config.toml
num_attention_heads = 3
intermediate_size = 1536
vocab_size = 6529
norm_place = "pre"
attn_scale = 0.0884
init_std_o = 0.00445
optimizer = "soap_variant"
learning_rate = 0.00258
weight_decay = 0.092
warmup_steps = 200
final_lr_fraction = 0.03
batch_tokens = 131072
max_seq_len = 512
max_steps = 3903
dataset = "wikipedia_en"
Each number is 128 + 32 x the weight over its row's rms, rounded and kept within 0 to 255. Layers, rows and columns count from 0. The size above them is the row's rms in percent of the matrix's.

# layer 2 MLP up, 1536x384, rms 0.0781, rows 622-721, columns 288-319
size [ 97 106  96 101  92  86 100  98 107  94 108 123 115  98  94  94 146  90 100 106  92  80 103  96 112  96  97  98 104  93  95 105  93 101  93 100  96 101 114  99 109 148 102 116 101  98  97 101  97  96 100 106  91 109  99 104 102  94  97  94  91 101 115  86  95  93  95 110  99  98  92 101 111 101 102 108  95  98  98  89  93  94 109  95 100 100  95 108 102 104 109  82 114  95 103 107  93 102 133  96]
[[191  99 133 122 122 120 105 148 160  96 139 105  84  97 148 120 120 119 147 133  57 157  86 115 117 179  96 160 114 117 138 142]
 [184 138 111 117 135 107 119 137 132 156 154  60 111 106 103 120  60 110 136 141  59 111 162 145 127 158  84  84 178 183 120  66]
 [113  88 125  83 143 125 161 180 172  94  97  95  73 163 126  89 171 144  61 111 143  85 141 123 149 155  97 107 134 118 129 104]
 [143 140  88  56  98 137 151 168 113 129 101 108 115 177 103 110 163 191 163  62 166 181 137  90 116 114  89  89 123 137 107 106]
 [148 131 109 103 110  95 139 156 130  85 171 155 125 182 107 147 103 125 125  97 184 136  93 159 147 141 171 127 127  67 123 105]
 [ 75 125  81 149 176 102 155 177 111  96 174 143 147 102 102  18 135 144 128 119 116 165 140 189 151  63 102  85 115 152  85 125]
 [152  95 123 166 103 125 168 114  97 155  85 162 134 178 131  76 132 147 117 127 116  86  91 102 151  88  82  88 155 150 146  90]
 [141 100 137 127  75 155 153  99  83 112 155 119 173 155 123 174 130 103 189 102 160 182 130 156  61 115 155 117 161 131  65 154]
 [122  79  97 154  91 143 186  92 142 101 137 126 163 127 135 124 139  89 138 136  90  83 126 151 106 127 148 127 104  83 175 141]
 [145 105 128 131 128 108  86 155 141  82  99 109 180 104 157 135 186 133 110 120 162 126 123 107 140 183 149 120 118 105 166 165]
 [ 89 101 114 121 108  96 103 152 117 149 123 144 169  79 173 121 117 137 144  70 153 115 133 117 128 179  76 162  69 131  97 142]
 [ 89 205 130  94 189 117  87 135 141 169 159 122 151 130  76 107  98  63 159 146 199 110 110 128 101 162 119 179 182 140  92 100]
 [ 81 115 163 134 151 135  89 131 138 136 148 187 143  97 165 137 158  76 158 111 164 109  81  95 123 204 169 149 177 111 141 166]
 [131  53 130 147 112 179 124 181 130  88  46 142 101  78 129 132 173 123  59  94 184  92  91 115 112 157 177 163 189 179  87 182]
 [120 129 107 107 134 189 155  83 116 156 158 111 105 125  86 136  84 114  69 101 110 139 137 131 121 137 158 135 152 142 120  74]
 [ 84  62 110 139 125 209 110 137 116 175 146 168 142 149  91  88 147 133 119  84  70 139 159 181  58 140 143 105 144 147 122 123]
 [177 124  93 154  79 131 175 141 107 163 141 170 106 108 166 125 131 110 107 108 127  94 141 114 115 165 101 189 113  86 152 125]
 [157 125 136 171 125 150 110 141  90 106 127 169 126 149  84 101 143 148 141 129  81 146 127 103 113  68  98 183 134 169 113 147]
 [125 117 182 119 128 101  70 104  86  95 133 129 131 147 113  44 131 158 128  94  99 157 142  94 101 125 143 118  93 129 115 255]
 [114 119 158 120 103  81 144 141 110 102 143 131 114  95 135 123 152 114 138 125  90 148 103 153 134 153 186 102 176  98 192 115]
 [132 141 151  98 153 139 114 126  96 168 152 145 115 112  93 132 207 150 190  58  73  99  86 120  99 157 140  76 184 146  94 164]
 [155 208 149 169  96  83 165  90 126 136 116 132 200 181 132  88  96 108 109 143 144  92 145 128 129  67 170 151 118 161 137 128]
 [155  42 189 100 143 115  97  97 157 132 153  55  99  41 109  94 124 121 125 112 132 150 149 131  84 107 150 164 169 120 177 160]
 [144  79 124  87  78 162 131 130 127  73 161 156 145 156 160 143 177 151 102  94 141 136 125 106 109 103 116 117 168 180 137 140]
 [122 126 107 138 175 121 159 152 114 174 140 146 155 104  98 183 122 124 133 111 208 102  95  79 129 160 140 149 140 150  89 150]
 [ 88 166 146 107  60 129 157 171 149 122  76  91 170  85 152 124 194 186  82 162  95 119 154 115  85 145 183  93  94  86 143 151]
 [109  93 197  87 133 143 134 116 123 141 149 143 154 185 153 176 147 120 120 117 113 143  89 132  88  94 185 100 171  99 185 137]
 [121 131 163 124  85 147 111  96 138 150 109 130 116 143 141 138 130 143 140 124 106  23 155 125 157 132 141 136  94  95 138 132]
 [118 148 162 119  75 135 133 133 229 203  90 127 148 177 166 191 182 154 147 142 248 114  91 111 141 136  89  63 139 156 146 141]
 [127 146 194  76 123 134 102 138 147 169  51 119 104 182 178 128 148 125 107  73 102 172 124 133  89 110 156  31  90 203 162  77]
 [179 173 158 163 120 155  72 124 166 128 160 165 110 215  99  53 122 135 139 174 143 106 145 102  75 105 137  86 106 135  71 150]
 [159 140 154 156 102 151 166 145  80  84 190  86 159 162  94  80  93 163 133 107 165 125 134 161  85 146 143  53 188 167 113 107]
 [103  91 159 126 111 122 157 202 117 109 106 142 133 139 103 110 172 149  62 133  65 151  81 159 138 101 115  55 123 141 133 111]
 [128  90 156 164 107 111 132  69 123  90 123 126 125 143 141 132 100 135 151 136 143  85 138 153 143  56 125 173 132  99  72  54]
 [ 64 100 144 116  79 163 173 171  99 172  97 145 164 169 156 132 138 120 146 115  98 124 131  80  74  92  92 101 129 174  94  97]
 [149  96 109 122 158 172 153 164 119 110 133 118 123 135 121 152 179 113 136 115  89  86 115  91  79 115 117 107 120 128 102  98]
 [113 158 166 106 114 100 157 154  83 174  84 133 164 108 148 123 156  93 152  88 159 126  81 157 142 140 183 190 100 141 120 149]
 [195 137 125 201  70  99 159 113 112 107  96 149 161  94 122 126 107  98 196 110 146 137  47 195 145 122 160 134 105  94 101  94]
 [102 167 100  98 164 169 113 117 170 129 179 153 147 145 151 115 139 135 105 157 136 135 127  92 106  78 137 110 106 173  89 130]
 [131 121 128 190  97 115 111  92 114  97  87  99 132 158  84 139 108 164  94 181 126 141 147 140 128 187 168 153 131 124 103 115]
 [ 55  56 148 137 150 136 169 121  46 180 162 157 153 180 130 133 128 184 119  74  98 191 112  92 121 124 191 116 140 142 128 158]
 [184 170 120  99 117 122 140 140 162  76  93  96 131  79 165 113 131 117 175 135 107 207  37  97 142 130 137  94 181 116 159  96]
 [144 141 155 135  87 151 174  42 162  99 152 156 132 133 109 148  89 157 138 106 118 146 121 202 141 132 156 142 170 156 100 101]
 [190 125  62 130 191 175 122 162  75 105 168 109 168 162 145 131 174 170 161 181 126 115 128 131 119 107 126 128 118 169 151 111]
 [ 83 108 128 128 107 139 152 127 112 136 153 123  83 121 136 102  66  98 131  81 141  98 113 137  81 174  99 111 137  85 180  74]
 [135 163 113 104 135 111 142  84 151  79  63  97 134 136 121 149  95 128 155 140 160  97 128 103 154 169 213  84 129 117  90 135]
 [123 160 119 151 140 126  90 152 150 107 141 145 133 221 133 116  68 148 129 110 140 114  94  94 163 119  92 141 139 158 151 163]
 [ 77 158 115  85 116 139  82 146 129 165 112 127 122 114  90 140 161 111 188 158  87 116 142 131 128 133  95 114 105 112  85  57]
 [156 141 102  78 117  86 160 201 128 116 134 105  96 147 104 149 160 143 107 115 117 135 125 127 181  90 106 153  86 171 138 103]
 [131 129 117 178 102 115 156 122 129  63 156 174 175 135 104 186 101 119 130  91  99 120 134 105  74 140 113 179 146 159 185 148]
 [ 84 150 156 167 126 128 158 128 153 143 123 255 128 114 107 102 198 110 148 152 147 145 104 115 112 107 121 146 188 118  62 138]
 [125 106 130 158 137 116 131  87 133 166 137 159 130 158 141  87 123  95 172 210 128 139 195 158 122 118  57 120 138 127 173 138]
 [168 102 151 132  97 144 155 146 141 151 103 172 150  77  69 152 128  86 172 162 101  93 104 103 136 117 141 176  90 122 136 124]
 [125 114 133 152 107 132 136 203 149  84 134 121 127 151  89 195 133 134 126 167 146 134 165  44 178 154 106  94 148 124 147 163]
 [124 101 105 129 121 101  95 123  76 150 171 126  92 162  45 165 140 118 114 142 148 149 120 118 129 114 125 127 112 147 107 135]
 [109 121 136 121 115 113 131  68  82 238 177 130 118 119 125 170 142 164 166 182 155 115 163 137 171 162 127 142 154 126 140 144]
 [123 124 128 141 146 152 135 153 131  84 106 132 145 132 115  75 136 115  99 152 163 138  87 108  78  73  93 161 121  74 114  88]
 [111 118 134  93 153 134 121 201 134  91 103 157 202 142  83 134 173 118 147 108 142 144 159  78 102 159 129 107 116 145 172 141]
 [164  84  93 134 109 159 128 132 150 168 144 146  82 151 104 107 114 110 151 117 173 109 117  59 105 130 110 129 102 119 105 163]
 [184 117 163 145 141 130 109 151 136 118 182 166 235 155 116 130 169 133  48 126  89  67 167 100 133  95 137 159 196 108 144 148]
 [ 87  96 117 124 139 131  93 140  96 156  70 121 117  87  81  82  81  98 123 177 109  83 164 157 107  96 108 169 118 110 113  88]
 [114 110 130 135 129 118 134 176 139 147 141 205 172 178 110 113 138 130 146  85 127  80 120 158 166  71  95 137 153  98 160 152]
 [117  87 129 112 103 128 102 135  88 157 110 130 148 159  79 165 132  79 181 147 158 191  97 143 163 150 174  75 177  97  92  78]
 [106 178 136 148 118 158 124  85 140 131  86 114 129 162  90  87 171 141 126 112  77 123  96 100 143 108  90 135  82 146  94 127]
 [155 129  70 141 115 170 117 168  93 101 133 141 112  67 113 151  76 122 208 123  91 113 120 111 129 108 186  98 128 142 108 115]
 [177  81 137  91 110 139 154 152 106 139 108 140 150 161 108 125  89 155 138  99 177 147 103  86 159  85 110 165 186 169 106 143]
 [104 114 143 156 163  92 146 184  87  74 165 165 133 139 134 134 117 107 154 108 161  97 117 141 183  91 158 100 108 124 136 117]
 [151 220 112 133 141 149 132 130 156  97 171 158 157 168 131 116 107 103 123 115 176  98 162  97 178  95 154 153 136  94 106 117]
 [191 113 129 102 101 149 117  96  95  87 143 125 128 128 128 102 169  92 172 128 144 137  87  96 120 125  85  77 160 127 151 156]
 [ 85 116  77 135 126 184 119 194 113 114  73  99 162 100  92 118 159 163 103 148 132  89 161 166 133 123  90  81 121 135 155 173]
 [100 158 125  89 118 148 155 119 111 146  97 122 168 155 160 160 168 120 111 149 142 113 115 158 131 137 166 121 105 173 122 129]
 [132  93 166 135  70 138 180 119 119 118  99 170 133 158 137 124 170 167 118 128 130  97 109 110 158 188 112 161 142  89 127  77]
 [ 78 132 172 106  75 146 143 112 165 159 119 161 119 109 163 137  77 215 159 123  76 144 158 167 128 188  40 144 126 166  81 132]
 [133 137 201 151 142  90 141 185 166  85 149  98 126 124 113 173 150  76 137 177 112 114 112 130  96 160 135 106 153  79 140 117]
 [127 150 165 131 124 166 120 120 164 122 156 137 107 158  93  84 100 133 182 127 120 138 131 108 150 183  85  97 134  87 172 132]
 [138 111  89  87  96  99 111 140 163 120  91 165 122 139 131  83 118 167 142 179 137 130 127  89 154  83 210  88 155 137 164 117]
 [154 128 150 166 151 162 115 120 155  77 187 162 147 157 187 149 111 160  90 114 190 131 113  92 119 125  86 133 162 103  86  37]
 [183 101 121  84  13 102 167  88 128 168  94  84 160 183 113 123 164 133  99 140  76 117  86 124  63 130  94 119 170 115 179 143]
 [104 115 177  71  95 111 174 164  74 107 111  78 101  57 179 105 167 133 129  80 149 163 135  53 170 110  84 149 127 145 212 124]
 [154  97 108 178 105  74 129 136 148 137  78  58 154 168 138 123 136 131 180 109 162 163  93 149  98 154 137 130 118 129 143  97]
 [ 81 142 125  86 117 152  69 152 180 146 179  43 127  88 194 128 114 146  89 122 140 154 124 153 113 148 112 103 106 162 181 193]
 [113 115 158 133 113  80  97 115 132 119  92 120 109 201  94 122 106 145 127 131 106 174 142  90 126  71 127 100 109 120 121 163]
 [139 138 111 165 107 179 141 148 165  87  68 172 156  69  89 124 166  89 109 134  98 143 140 123 167 113 143 116 129 163 144 106]
 [109 148 169 125 102 152 158 184 136 133  86 110 202 134 113 148 169 159 119 116 141  99  65 122 153 142 126 149 129  80 164 116]
 [133 119 186 167 111 139 195 155 135  88 108 149  68 110 128 141 137 125 166 112 135 111  59 137 161 125 143 141 160 139 146 138]
 [155  99 205 125 106 101 137 115 141 136 170 147 123 126 102 132 136 128 151  85 151 141  65 144 156  81 107 112 106 122  80 151]
 [ 94  57 108 117 133 109 123 156 132  84 161 104 117 104 108 158 176 118 106 101 145 101 111 135 129 130 113 107 180 157 174 162]
 [ 96 155  82  73 126  87 135 122 108 166 196  91 159 148 169  95 132 150 135 137 145 112 113 147 140 127 157 113 164 115 155 148]
 [183 101 137 156 121 183 168  89  75 136 122  93  67  48 165 140 127 117 100 162  84 142  62 122 122 158  87 104 157 117 211 133]
 [128 133 126 101 126 144 170  83 132  91 145 138 132 135 154 197 183  94 120 124 128 120 115 159 111 137 162 151 166 119 174 121]
 [148 161 151 127 167 141 132  92 112 138 200 137  73 141  98 174  91 177 154 163 129  92 120 123 128 122  93 101 165  90 160 123]
 [ 80 165 148 151 151 161 137  52 108 182 135 140  52 175 130 107 113 159 141  88 141  75 122 131 147 163 137 166  95 175 203  99]
 [ 80 145 154  92 104 114 111 129 128 151  78 122  81 133 173 156 129 154 110  69 147 104 139 129  58 214 110 140 166 105 115 101]
 [ 99 170 174 122 144  81 101 130 109  93 130 112 141 133 141 135 113 157  96 127 105 112 111 136 123 171 116 102 173  98 126 117]
 [156 106  81 129 109 140 181 148 171 149 111  91 161 118 113 141 173 149 150 138 107 127 102 106 103 163  72 110 156 145 107 146]
 [103 121 163  79 141 146 165 133 100  68 118 200 108 144 102 141 130 140 128 173  94 106 194 158  97 167  74 128  92 110 155 167]
 [ 76 134 112 106  94 133 154  63  95  75 122 176 119 115 161  87 187 158 138 146  91 157 119 154 171 154 136 147 169 113 126 103]
 [ 92 121 117 161 151 159 122 125 106 180 120 138 109  88 130 146 172  99  31 137 166 157 100  68 155 147 128 175 179 131  90 139]
 [127 124  96 119 101 155  71 155 115 169 132  99 171 180  81  82 163 145 170  77  71 130 113 118  65 122 104 105 127 157 115 149]
 [137  85 116 117  57 174 119 137 120  76 137 120 180 110 138  98 109 129 178 130  95 100 105 121 155 110 189 150 124  57 118 122]]
# layer 2 MLP down (transposed), 1536x384, rms 0.0744, rows 622-721, columns 288-319
size [ 96 104  96 102  97  99  96  95  93 103 106  95 110  90  98  99 115  99 101 104 100  92 107  93 109 100  99  98 100 102 104 106  95 104  98  99  99  97 110 100 104 133 111 105 102  97 100 104  95 103  99 102 106 101  99 105 101 100  98  93  93 107  98  96 103 101  96 106 102 102 100  96  99 101 107 105  94 101  99  96  95 107 103  97 104 106  96 100  98 106 105  98 107  93  99 100  97  97 136  94]
[[116 133 157 154 127 175 101  99 143 139 120 138 180 144 144 120 153 159 130  99  81  81 170 134 102 131 102 149  75 155 177 117]
 [127  96 182  81 125 142 128 114  91 110 100 164 173 172 113 160  66 168 121 105 162 109  81 153 136 109 136  77  85 104 154  99]
 [164  94 143 117  76  96 104 120  85 137 187  78 117 137 149  75  92 102 130 144 110 143 109 157 130 115 114 127 143  87 130  99]
 [118 129 139  78 122  81 128 144  81 154 136 119 117 148 105 123  76 156 150  93 142 144 163 138 160 116 120 174 173 135 168 114]
 [123 131 107  52 125  75 137 130 154  98 131 118 121 126 119 134 185 120 117 119 137 137  87 108 121  94 128 160 199 137  96  99]
 [134 123 154 141 143 133 106  89 165 105 120 117  89 145  96 100 121 118 151 121 115  72 158 164  95 146 139 139 160 157  98 113]
 [ 98 135 104 102 103 131 147 114 124 109 137 116  70 131 126 155 123 135 219 135 114 138 152 103 107 143 163 138 109 152 115 122]
 [100 138 143 130 121 155 151 218  79 115  85 200 142 133 144 185  75 163 145 139 178 131 126 132 107  89  47 131 124 158 119 130]
 [ 92 135 150 120 190  94 140  78 130  84 122 181 177 153 132 118 123  88  90 158 129 145 147 121 171 133 108 109 182 106 138 118]
 [163 182  91 140  81 157  82 119 138  87 101  81 111 120 121 129 134 103 158 119 154 154  86  92  79 139 125  96 135 108 128  85]
 [111 126 105 119  72 148 129 121 137 136  68  98 111 125 101  74 175 159 128 151 130 158  86 158  86 145  69 119 150 125 141 164]
 [130  97 120 121  90 145 135  42 157 135 143  95 109 190 114  83 152 150 103 136  79  91 102  82 135 106 192 184 132 134 168 103]
 [150 113 139 154 107  90 168 103 125 164 150 130 162  68 162 143 102 104 134 219 179 105  99 101 143 154 132 134 147 119 153 111]
 [ 89  77 109  85  45 142  81 130 151 174 134  87 129 123  95 125 122 145 168 134 169 157 196 105 164 145 177  97 108  94 183 162]
 [158 173 102 143 187 168 163 150  95 107 113 161 163 147 100 128 152 160 111 127  57 106 105 136 146 188 154 172 154 154 125 121]
 [125 116 140 135  83 104 124 101  91 151 117 103 173 177 127 103 128 119 138 131 140 134  72  95 141 176 169 142 107 122 137 118]
 [ 99 158  92 151 169 139  86 182  99 132 155 162  88 109 162 179  74 112 114 126 143 162 109 137 164 205 130 110  97 138 128 112]
 [166  84 123 163  70 178 172 110 113 149 147  56 120  50  88 132 159 139 128 135 119  78  99 152 147  88 180 142 176 128 149 126]
 [139 174  81 112 124 127 141 153  97 166  85  90 120 148 117 117  98 135 202 116 181 118 112 111 103 106  66 131 105 186 150 132]
 [ 80  98 125 131 182 145 143 171 156 123 140 107  82  74 108 165 132 178 135 133 141 152 149 125 110  60 149 117 145 145 159 116]
 [ 84 160 137 228 186 134 109 119  62 169 160 135  49 117 116 168  81 113 144  56  97 143 108 154 104 147 114 121 145 130 118 172]
 [176 168  82 126 171 121 154 122 134  85 122 190 144  68 120 113 110 103 146 152 157 116 115 118  88 160 172 102  92  68 131 102]
 [127  88 137 164 119  86 149 147 140 112 126 117 144 116 153  92 126 152  95 191  78 126 111  92 149 141 176  83 147 112 151  87]
 [107 113  79 122 148 154 127  96 103  72 134 150 122 185 130 119 176  87 109  83 162 163 110 110 113  95  98 198 116 118  94  85]
 [147 120 135 113  94  91 165 220  81 133 129 157 112 133 143  66  97 152 135 157 156 102 111 123 116 122 125 147  95 151 114 135]
 [145 176 138 115  89 172  72 132  75 110 113  60  99 123  89  86 105 175 155 122 133  90 116 139 166 103 100  85 193  79 103 172]
 [121 147 134 121 138 133 107 177 114 124 151 115 101 139 149 137 102 112 192 138  81 113 126 118 133  95 118 145  92 117 130 111]
 [122 141 127 128 117 133 156 110 193 167 182 177 152 164 110   7 173  51  96 119  89 161  74  84 164  91 125 125 112 122 112  99]
 [146 121 151 136 157  81 196 122 128 114 179  76 193 145  96  69 169  95 165 155  96 154  68  98 134 142 198 190 123 117 142 137]
 [166 107 183  95 139 160  79  99 110 117 111  95 121 128  79 139 163 133 156 130 110 192 135 166 113 175 168 105 184 145 160  97]
 [168  70  64  93 121 112 175 144 105 151 150 134 105 117 117 156 122  98 122  98 120 166 143 169 121 111  91 121 131 119 106  99]
 [126 164 155 104 127 120 142 106 137 177  77 176 106 110 114 108 158 127 128  97 112 167 104 191 109 112 121 105 156 199 104 127]
 [172 112 219 131 158  93 180 156 124 140 116  67 105 101  86 106 124 165  90 166 131 125  98 105 136 149 113 116 110 106 106 134]
 [135 108 119 121 140 125 142 177 106  89 115 164 121 134 161 162 153 119 120 134 196 120 133  97 151 148 146 126 106 158 136 145]
 [149 114 184  95 125 172 141 148 129 133 150 126 177 157 164 124 121 155  62 198 122 165 146 129 145 114 140 174 117 134 152 123]
 [120 117 140  65 109 104 132 144 111  93 143 133 218 162 168 131 136  93 150 102  80 165 123 154 136 119 118 128 150 136 120 141]
 [141 138 101 150 150 185 136  89 192 116 146 159 176 114 147 201 126 167 127 122 150 185 136 201 105 164  76 121 173  59 151  43]
 [142 117 139  24 168 103 155 156  91 107 156 113 113 135 140 137 189  47  93  85 116  96 130 105 150 132 140 128 119 134 156 171]
 [147 121 170 150 167 115 135 123 105 118  98 119 118 108 150  84 130  64 128  92  99 111 158  91  88 148 137  65 117 156 158 170]
 [ 63 129 134 146 141 148  83 148 141 123 129 158 153 114 102 110 153  66 105 224  96  79  81 117 172 144  87 129  83  97  88  95]
 [170 111 101  90  88 101 156  88 116 157 149 148 221 155 118 217 133 119 120 191  82 143 128 134 132 129 152 196 130 128 145 161]
 [164  97 109 128 163  94 104 168  90 102 127 140 133 112 195 177 126  94 109 140 105 118 104 140 147  90 195 109 124 146 133 122]
 [ 90 121 154 142 128 143 100 146 128 107 127 163 142 145 150 100 164 111 122  95 136 134 158 123 144 135 123 108 158  93 174 130]
 [130  47 189 109 113 160 124 119 172 144 152 172 115  75 171  95 109 127 119 146 124 148 179 120 101 168 121 101 121 181 139 134]
 [ 81 122 122 118 162 100 154 108 128 175 166 135 129 120 126  77 169 152 168 171 173 179 144  97  64 181 123 139 175 173 183 168]
 [161 145  86 104 150 183 115 127 127  85 162 150 137 134 150  97 118 111 162 128  87 137 191 149 165 134 108 167 137 104 149  90]
 [ 95  78 128 129 120  62  85 119 153 133 145 119 162 122  87  95 116 170  61 167 167 107  93 114 118 195  91  90 115 134 188 159]
 [112 148 155  98 133 148 106 136 108 149 161  99 111  80 120  97 129  94 125  99 173 171 130 122 161 114 194 103 190  99  86 124]
 [115 143 178 153  99 120 118  74 148 161 167 149 161 128 182 138 129 103 161 168 165 139 122  96 154 163 180 143  83 185  97 162]
 [127 161 112 172 212 168 113 141 116 107 122 159 163 125  92 171 144 160 174 108 154 124 118 150  97  77 141  83 173  94 142 131]
 [165 175 105  95  80 127  98 114 107 136 137  79 100  88 202  66 126 111 168 135 159  67  80 116 170 111 195 120  87  98 135 108]
 [ 92 189 109 126 160 136 126 130 130 159 101  85 114 148 107 160 130 115  88  96 123 108 123 118 175 100 112 133 133 159 143 143]
 [125 112 121 122 140 156 114 127 144 135 132 151 142 177 160 174 177 104 116  87 129 139 210 133 168 222 142 156 115 107 144 109]
 [116 143 113 149 179 166  86 105  96  51 122 139 187  94  86  64 141 183 131  79 145 104 143 150 102 107 165 107 122  47 124 115]
 [ 70 151 125 157 119 120 103 133 146 165  58  56 163 125 129 115 148 113 129 123 101 149 156 150 109 132 129 161 139 163 122 126]
 [ 74 120  92 112 137 149  83 111 160 193 128 149 127  80 108 130 146 191 190 130 111 105 122 118 145 134 123 118 148 121  77 124]
 [ 96 127 135 185 162 129 132 164 134  99  98 170 175 165 118 111  92 104 104 102 120 107 153 167  59  79 169  93 162  80 108 147]
 [ 95 129 116 170 136 102 181  71 176  95 139 144 143 153 135  82 149 163 109 155  77 114 145 144 140 167 148 143 158 117  52  82]
 [134 102 138 143 135 120 168  80 195 137 162 147 107 133  62 101 156 102 129  62 103 119 132 124 197 118 168  98 190  98 166 124]
 [ 99 124  86  97 131 141 114 137 119 154  78 124  34 153 103 114 132 114 150  97 100 166  90 128 162  77  76 156  69 113 140 140]
 [106 141 119 161 199 127 144 154 111 128  91 147 100 110  94 171 199 177 166 125  93  93 178 183 148 106 128  78 111 119 198  52]
 [205 121 124 116 170 157 164 116 140 178 118 169 111  63 183 182 121 115  88  77 143 136  66 127 177 183 142 114 115 149 122 135]
 [168 152  79  82 118 191 128 113 132  73 123  79 114 131 130  63 105 157 115  97 132 107 110  84 144 114 110 153 133 188 112 174]
 [188 135 195  79 166 147  93 127 122 118 130 115  88  85 149 152 133 135 137 143 106 166 133 179 180 152 126 171 181 163  94 110]
 [156 124 124 146 159  93  65 153 115 114 127  95 129 159 103 162 170 147 143 108 129  70 102 199 102 154 153 136 155 112  60  86]
 [160  92 163 202  97 120 141 143 167 139 152 120  90 112 132 118 113 103 127 130  68 107 201 146  69 101  90 127  93 120 117 128]
 [ 94 101 155 133 157 180 100 113 120 143 136 108 149 115  91 167 101 128  76 111 133 136  85 130 120 125 148 132 116 206 154 156]
 [178 143  95 120 130 113 152 116 108  93 145  62  33 100 117  86 103 128 148 109 170 111 165 125 162 101 119  68 155 139 137 120]
 [116 130 133 168 126 129 190  58 121 141 146 103 159  61 151 148 107 158 107 163 123 131 132 143 146  86 155 192  91 112 112 140]
 [205 131 125 106  94 103 108 111 117 161 169 108  77 110 121  79 126 137 192  78 143 151  90 125 141 154  65 111 123 162 142 196]
 [158 161 157  91 148 139 165  79 126  88 131 144 151 109 121 112 135  70 140 121 164 163 107 137 147 135 146 151 152 124 125 112]
 [126 134 158  95 155 170 121 132  92 109 143 119 116 167 157 111 110 114 179 107 161 111 142  98 171 166 147 158 128 133 143 117]
 [121 170 103 108 181 111 162 135  77 148 112 119 109 107 112 159  80 173  51 133 118 160 146 157  93 116 112 125 107 165 110 117]
 [101 102 118 141  87 117 150 140 108 107 147 135 100 104 134 116 179 130  94  93 167 152 161 168  53 161 141 118 120 111 145 163]
 [155 108 132 129 166 129 184 124 134 101  78 126 148  90 101  95 112 120 119 158 119 123 151 182  92 178 168 132 176  98 183 146]
 [110  88 105 117 172  95 166 125 124 161 179  96 147 119 122 131 167 144 113 121 120 125  94 143  96 106 155  81 132 113 144  84]
 [105 158 174  65  90  59 131  74  72 111 129  85 139 126  83 186 101 113 124  64  85 126 146 133 155  76 168 178  93 159 157  83]
 [117 160 107 130 134 150  76  69 130 109  99 161  92 125  58 152 164 167 126 117 134 106 112 139 184 193 104 129  64 144 122 117]
 [ 96 102 105 184  41  91  76 148  92  87 131  99 111 198 106 118 161 134  58 105 134 127 125 172  88 145 130 140 173  69  87 119]
 [120 135 129  99 135 136 174  85  45 112 172 148 123 113 127 150  81 138 117 104 244  78 102 132 147 128 145 152 157 190 115 124]
 [151 109 130 107  54 116 111 131 102  88 110 123 129 146 160 141 105 149 130  97 108 172 130  90 166  98 112 177  94 112 146 135]
 [109 113 126  97 146 125 153 125  93 130 126 146 149 136 137 137 153 107 136 111 142 134  90 119  90 121 138  90 128  53  73 183]
 [125 148 107  66  92 158 100 119 122 108 103 146  93 123 137 162 100 147 136 162 137 130 142  99  84 114 103 107 132 212  85 116]
 [121  74 159 143 188 190 100 119 112 130 117 118 127 147 136 108 122 182 153 110  98 161 124 117 108 138 131 130 142  87 115 138]
 [ 88 117 172 115  82 105 100 102  81 186 116 164 153 101 134 141 154 147  90 145  52 117 152  90 111  86  59 122 126 148 161 171]
 [119  96  94  94 144 160 162 112 154 147 107 137 120 124 147 189  65 131  91 158 146  99 175  50 145 118 159 159 117 129 105 152]
 [164 181 138 107 148 111 121  94 114  91 134 103 135 155 167 131 184 130 171 174 124 120 101 147  96 131 143 128 119 115 101 113]
 [112 147 140 146  76 130 133 114 131 149 132  77 105 162  61 137 122 121 186 154 126 119 150 102 143 134 104 186 198 124 131 118]
 [140  82  78  69  73  97 131 177 146 147 101 123 164 193 118 103  94 141 113 167 125 164 121 112 147 172  98 103  47 135 120 143]
 [172 136 109 144 179 103 125  96  87 145  53 163 134  98  72  69 132  59  71 121 132 134 104  72 134 122 110 127  98  31  69 109]
 [ 74  61  83 108 128 103 148 194 137 112  98 133 183  50 117 110  62 137 126 125 112 132 121 106 141 142  96 132 115 141 148 128]
 [100  92 128 153 126 121 130 105 139 118 116 106 168 155 120 134 143 200 117  97 136 150 150 114 142 126 103 119 135 163 132 141]
 [147  63  96  53 140 123 146  89 119 123 128  71 148 138  87 133 151 167 129 109 110  83 172 104 111  98 155 169 135  57 134 135]
 [151 148 116 115 115 138 107 120 103 121 151 140 109 105 167 145  98 138 163 120 114 107 119  93 115 127 144 137 136 107 129 115]
 [151 119 156  98  95 143 209 187 185 137 132 124 163 153 123 126 145 149 125 111 167 158  93 113 145 160 137 136 118 119  83 113]
 [ 87 108  98 126 160 151 112 111 146 133 101 207 153  77 113 110 150 170 117 121 144 105 147 103 144 129 134 152 144 116 118 129]
 [148 117  71  85  96 135 168 103 152 177 138 105 122 174 142 107 119  72 134 134 108 100  49 106 216 140 113 102 102 133 144 129]
 [126 147 124 136 155  68 193 148 179 136 129 170 106 141 130 135 165 107 103  90  23 187 155 121 129 106 154 154  92 151  89 116]
 [149 168 140 127 156  68 141 149  99 147  91 130 121 144 122 135 141 150 177 137 102 120 137 138 127  83  95 100 150 142 120 114]
 [ 90 134 103  86 119 144 182 192 153 100 103  81 129 113 115 119 117 100 136 104 108 103 186 110 178 108  77 131  90 129 122 171]]